config.toml
d_model = 128
vocab_size = 32768
init = "normal"
optimizer = "soap_variant"
weight_decay = 0.0
lr_head = 0.00553
batch_tokens = 32768
doc_mask = false
dataset = "wikipedia_en"
Each number is 128 + 32 x the weight over the matrix's rms, rounded and kept within 0 to 255. Layers, rows and columns count from 0. Numbers have three digits each.

# o: layer 5 attention output (transposed), 128x128, rms 0.0641, rows 124-127, columns 0-63
# v: layer 5 attention value, 128x128, rms 0.0519, rows 125-127, columns 0-63
# up: layer 5 MLP up, 512x128, rms 0.0741, rows 0-42, columns 0-63
# down: layer 5 MLP down (transposed), 512x128, rms 0.0743, rows 0-42, columns 0-63
o124:090215166170133108110128118114126107052146137126140170171101147114159102190159112126160171184050116155171194095123112115159145097133160099143097203134182143100131120184115083160131068138144155
v125:112099157121089063158179083144166169154131168181141124167077093096101157179103101126129115063054112110091118101181068114136094103075074092152110180137087149068148137056146086140167193169134130
o125:063115121112131152180168118151172130141112140120106161140104126138136096188190100114095086128092211120094116080124117204174100083060110135158128181137134173113093115125144141138191186078115111
v126:172112131134168105179122113116168178120144153150153173148115132097169232086128118161108091168078166165150091114089109174102146132093150105117130080126095116186138079105111157134124129162162106
o126:197189135143174101110103125156143110079141132143155206077073079139197155078064093094071093087110098118136138148118146129098137148125105154115178125174115143138179126128114133072131175150070137
v127:084081078120128155121072127187141135112077130183179113131117169167190103130147036139127077130122103122095074175117114136088118142166159146087217103154082188210143125114147070146088160143095169
o127:118163149146150102150077102167100157094093141104177083128151091157145114147224130123095118141062105120116143070121114161114125131147132134156104078087120174105107179098137169140058162162099191
up0:113150139170115159129150131047137092110101165125168139148168064074122136104147132138145127155115145166133178108120134193060146116156156101116122161155100162100163175123142144112127128174095094
down0:137153149072098113132144109105060163145119145050087066087098150131120166133119136132153197132132131153179100161123118114171065077157105106145163060103138141104092127117143137124132139148159119
up1:128123101126137072145113138094169115089146121141110072065144093095061129099169075150151123146125127174114173155098104123066102171142196218111117082190054147126101112145128142093105121171094167
down1:114087087146135131153169126150072141095090117149124162111112097150093150171163124138147144087135099111129155185152149114131119132111166055138129197103120159081119069160161182205181216065210069
up2:176163160133119128165094158132155128090191098144107119128110098163081096118108154096162130139152142100152113172122146071176124122167117157150147127113085160154128149129180104110073142146123157
down2:140124162112112114117114108122161125146093172148175162212134132119129116149151143169102169121170135131145108118153115052125154127109118120089100119139092146082116117133089108119114193127066095
up3:146133194120111120123169125113157162107127156131100159131105170196147099121108076133079129171125142135154167159115117162153096143127133117074117140169150164105179104132121120117136189130132180
down3:138125115154118118121145163122119100143114119104118081063153180179128138131102037141129094129101105110121184131152127120106107116122151178146122151079162148162167160113059073160119135126143075
up4:124122136100145138172142119142109154157139168119178141150081172109105110103185093110123117155128210175095110159165120080182061136143122176140196113147116069093167086122156079109096135150157108
down4:044155077190080119129068139108087073147089121115154109167164100123087168095084089117098160049108144103113123045092127116139094156146123078154096032101146167125099113154124161113111166131122145
up5:057162151105073143162080106072123114120111116091191090114151206116160165117161165107148115143117115178116131148096195101191139139081202185106135107160129157146114119149110128132181078129093131
down5:103092136108164099123112104159157143101157143142167090166148051112097148165117159136147104094107138113132131092158147127129083133126116127150153057130108130091124165109142121155124130125140082
up6:226128123159117146140130089121171125132138146127178104120139127121127108121117088158125107155140072105093146222107164159150096124109123129101092092085120140134141168162104155096149102114121146
down6:144116126124102121119149128136174133082116097096122071145138137197121169147171096124069132118076117074111090109161155109112126103141120139187172075126151126158136163116130129098088155149154130
up7:091136159131124119157119127183165091086167144114106052114119149069179094079155110105076160122159186130073143091139164074106149164086144207202141165137122104109111194142106117103101151172140105
down7:095143096150114170157090036155123108168184100162130120149125096109131098237108115140094084191210117085153143117090131117121146175140184156076088166126123168086104149148127100092200100085109088
up8:114153088096146175151109120140141099112162163141151100111114096090152190095088104123142106139104105123181128049141107113171148081132103143109134158093098145137098119136139107136107158171184081
down8:179111161144121165133087131137164088149094108140094120136117113127130137097100196166099098123132147100151148069100139129102179110099100127169074104209093105134120148100114096070098038103075124
up9:125140112089174114143182184096135078147128074143202127139164079141155158068104117090105076121160062105102241130125108141126171162041139147102123135074145122094172109132171122188146153098133179
down9:123065128103128185115170106073143128112113115149167166120121107119139121083085116182118096129168098148097076141180139091147157097137117140111165123193117147174112129085115138094102130172150157
up10:118070151172112144109153159154154115149070141132151178151160124127065138146112138141108146155111161130086186138113142153132182175127103133093143066113131105107183111107114108117148154185141091
down10:095133174138133098211183091115119133155068132153151139137147155120121084120118068109167128121100128126057108123129104095162121099189124123145103138134123165147094143065098107101181194085090101
up11:054124111144172188107130101146139117124066157167131122084140153195091171169110121116142103086131066081160071134134150135124130145124122115157168123123153113166147119080155156115147143180163115
down11:096131179165112119142141125162179166103106184125092144074132177134143107106106134101079095203136129120178210117126158138123157151082127178109183161163161074205121113167154129139109157139087154
up12:131130096110070136167094106090152116133174153109121125090126112163075131122111142131210111160183147144082089079072108082119094152112082140182126121076148095142111157142088114177081108122092118
down12:178185149132101151134136126127176112119118205146090113128159113134130121140119155146149117159128130170182146164070111106135122117133114185095139127163134116110116126146073149116135142119077119
up13:116120127139165074125122092059135128117118146100081142158102154113106091119067130157134139135165135100128170159157109172147110149157145122158161128097102163124103110132125117172077180066143095
down13:150173079084148154147188202139156100117122095115144088120093146099127158109112105110103135132123133116144117134110111119089114133125103149176124143113184144061097183108160121173162106124151182
up14:084128130124099142104192195112149123142079046092094143121135129154208113130133115071118044156144153106115174104160132104139117107119142084133112126126161103047116152132148136152089090138032168
down14:103116135154120151060139114128168130173125096155131084107116154144128148096157158132147094122135103181109099132175103113111106086081095171182195104112157107115128085161150118113094098103144135
up15:105158145145164122145125134152176110166131174042138114079168092141130101144181108119162072145071094162098153171114139084080061135140135094116182127112132160095129196144176103135164140115147095
down15:159163164163154083112085138207142141107145120241077076095118180133128086089144117095146141097097144105114084139107126181120103137103044127125155120179153115139162129089145103177132188122097166
up16:129142086154148094126139138127140101171122152115119129176118113141133128107151174135143142168130119154121133147136114115083084106113123188147115148103123098147170082069121112155140172135055185
down16:149079183136095146090133105131170164117100120109059095114116146176142108110119077175089097142091188089113126149089168131136121159114174117102141087093080118097168188175141121107063083171140084
up17:107073085142135081145062139101098127155099172091148136182190124170105092138092141131082139131128125103123156114081091114109123104169173135130133147190084127128124085130168156144142120159098126
down17:119197127101165116152119166185120111112099151147077153127133139149146096109167157122102115159078143151106074104050080088132160158115086091101047131094172120099125129136132138092132141145070170
up18:106090163097192143096111124137110117130119145144118069140123094155090099139118123053085092108159086109184144093089135099132117187091184183105049136149145134125135148135175164119101127098150121
down18:124136199108167115064169129133115141129116111104129092123146180106153122148157207154048136077108116120151127090111128103119112130096177160060139137092142146134150092158099135110143117106130096
up19:071175118077117086158175126154096162195128117082177112159098173104155091123167113137127107112115117159120145135113100124133141092137094073161172143119167075127048138152172151166143125142092121
down19:123126133131089150183146123154151159146164147169154112072133099077116122152146135107105120148136128146132100087155116096175064108150152171155138121124100130165162146128074101099142120122176171
up20:068054113140147153118119143109098146123059153126105127110140159147155073143122042167137141110176143153107131079146138169131107116167151158128091087128141110101133083212142128134130109184121102
down20:097213157114078125136105117208119057125089154104088182149101120091124172197107116161168145118127150099161140163132127144126127150187044153101137167200166090103068131124098136111164107102158120
up21:120173141168133077158161168140115128139119168119147099110075153076125179107097085139171096126159091153126165141120097122114138087162121133141144144130144111086147178159132133139122091204115132
down21:085155132065156073167104074076152108110141098143112099112140131083157071094066149163165151051161097141157137060087111075053111186095127157138070111100136172169111135117114171112113185109088091
up22:130121134148159087121106163136167126068170079078132113103174124094150141129160110172191154133097111121092107100110140161139140134099083121088177168125184157161159218112151180078124115134084124
down22:107126125140125097104136146150088098123143092096128118183135213133104117178192116099146166090116176120095182237067175189131184121139131061127162094088095134099118069119139181173131184081087134
up23:128145077160121151148124198069142098166098098148113077104144176159127145156179148146083089127128134121114168104164131133099145152135134170130089026193119137175150098123121144068111116128110144
down23:159117136111153105104117081153122123153149133146154123076129114104105109118111191129154175167124161141170105085092102158085131132080060082111146100061159163102174146191139095145066144137126015
up24:133088098081206136138158135064129175104133109128161113143153143110169141136036140147040174162116193150153178110102068087100124120053120137128077181149120039176143082134155167145070164175095130
down24:114158160165131095167096123137109130137102147144083104068126124153102102147191145083116200124110118155105117126157168091179150196129109116133089157122181135140172126091096124084174149122128134
up25:096202180121130121132090155114091161114123177082138143137124159123122177113123128129138108186113090152121147205169096115133123144157092142129105119123111202196093086125087120139107095122147160
down25:105116109136112124135097087095138077104164143087160133175149140142174127125155118141062128108157152023151103120079135116137162121171157130172092116109097067133173128159140107179145157099148105
up26:122175110158107151104130105067141112135128148148163115109128144094083159130084120101095128104103164127116104175090171109114144107116141120090161144141142095119118171101158118116161160118133062
down26:115201129059180161099144134118077111116136140115142173097107144178122115159141070159094152131139127088100155111130129145141126194140109110171084173189103114168145195128166051174147135128116113
up27:088124136046088126112115111131097159130078145142124144117118154086170131158102162125147123101114153129131112121181136088059107136083167125149171161082147071166105146217135129141104111190126178
down27:161129147153103121133122169201092058134131121074150164147122098138120137111098162136134072147141201126164148108119185180120132112129146095136133151169079115119095107124141105117098096153066057
up28:145165162114174170130101111151098169136117123095232189144102144134106077116123154202124129099158090122055094186082149128186155052086139096110166088110081186111134137117122123162150150103131197
down28:116105165147118112151129145142119101123116158134087063054167102137121054085115163104080156123155139120167143093138139108108090178124069074116126119127133116132107171131141174108112134146151087
up29:101154119092075113148158174089097161139119199112064154150163158128073138147132136168143168146179174115146127149141128148100124129097122134144118117150117107155169148163119158137124126082102092
down29:113153088127144112130145160110189134140162108195136115141100132153131198112117103185092094108141074214156115102127113147081118160120159094149110140134108070120149158143126109117151124154140162
up30:142056093106151098101135113086114109074153107143160138115170090144073079118095124124122090119122142058127158156182139111150119160138093102097120149109131119106125082153126044155125124157150163
down30:117127143084176126132199122094141178128084163139155130062129073156145098096164123140152150175154110139125056058142078125131114117065103166139139153140016125144167140132105105178156128109092191
up31:092202123168156110157121143149106124112174172136160126080145161140128100151129062101115114175093140126190140119123168155135096053107106167124134095114182113096111097125122156100126116124074127
down31:178053129146131131116086106152095132153146147112106122136148166120113112112135137125126124145138159086135137184157139161136144114142159105116092139164154164087138121100128138115102173077131107
up32:097136096158131163122057128167149066180106158134174182075192139160174074122134157071140056158118114157110123150098081137176098132143061144167083109133090166073192127134177196179153089138092109
down32:153127087149155144100085079126068201164048114101128116208156153146128095113130169107142050160124144090092139154122167171111128171157161162096188141154090175161157133126145093070116168216177103
up33:115147160122152155090109159110142119169117166186195111139079137152113126161168121070097135135152067159166112157080132167050101133168147157054072053142144129129078123124188120140105098133123116
down33:130097167133147137160176134116157118084115108096129132106133158090110129104098152174167141168093223142123127176179082152123162075078096148182163163085152180111117163140060143119109105149167103
up34:124157140093114099085110086111118091133120146148139108137127132153078178135105103109131105202145162152184148097080134116111127162168118138115151105142165097152133093094093101159094130170121140
down34:042094132113080078112140137085136163148096130092098147158124153089121130092143106189123164168188116117153107157130091156137147132181156149123174135111090091082106103156103112069126157128129146
up35:126138115090104038180100112124136146133166143151198093178123169120130162119063085121198158142165107163169111110144108128086116126131124110079116157081136109100165085145101126106103159113176100
down35:152151093160136170092137105126149131143111146155124157112135080155142089177155170137093112120121094076112092187134122169152105109150108115191103104120098029147122142120128118165148125131140100
up36:087125107141106061130105106125103113119171125113128116054107138096072176070120125101127148133092103120081128118194159131147123151162113131176147065152148180058186195136122094157130138112110134
down36:178133114116113149116157156167139123078136149169147117087135171156118156151110133140105125146104098119149174155169168139124096128119073128134093108161119153122134110111127112132115097139111171
up37:121053077192070107060027147097137116047092129143153227109152137116119097102088145101082092129166183106136129111057104091132108107155092054178153122123103177118135165166157114138126107144094149
down37:076091111100133150122145139192105174166143201117124125093133155178168119111161136215108180179126098152107088141115017196116130146142160131150098156084096065094162144147096089135125159130093151
up38:120136153126129119118112162075136072126129088116157126095121136078163114130091113156110128145164063148185161102080142147124124163085115208107137109180200136165102176140108132130137147174120086
down38:146164152087178139126188133092139148131164112166155166083142156116095125176080162112127213108102141153101132107112140118156102114139147140162108110097107115078121118137116136087119141137061177
up39:147124160144126126141122099134103108118050136152126089117152219149073140136155127111104071104033127058210127130101139106071118154101108195122132109099124042111157120117129157078166143138100146
down39:138117133115105102133079152139129112108154123180132165142122135150106153142130121142107127136131213113110155189098097147114130089124075129096141100118133164164087109109106087189141137103114168
up40:113101151098103159120092122068149139121145156125104120108128119137127140090136148192088129097057151125112132160192157151066112124112095125185131104175133192155152077122174138099158114088154155
down40:166135111102097141149110104131150116099107143179159131149114134127151098172095091130142072152126133139105149131082108127127124106125139128094124081079083152164130109150156115156193135137151167
up41:141166158128185118175108165147156185066150110107122111131092110109182116147171145164144123131130102158087110085118107130139131150146162140141129132155102095143107133174090138092102099073136105
down41:138172128124099158088172131093161112094204154145184155125180120103115151168141179108138156149140137138110137168149152143117108103114086133132163102136157123160078075095145137182171108117145129
up42:159106153173050160135157113105161177092114109147093129111116101147090122143183084141154131107112092183126194141048161105095107048175076084167115109161098167103130120065147128102146134133147164
down42:150143097121146166114126136130122079138124137115115175069163143092162126143131159088149131137126093114144137151164127113145148183181179146151110142111108144131073121078091110146204154118141116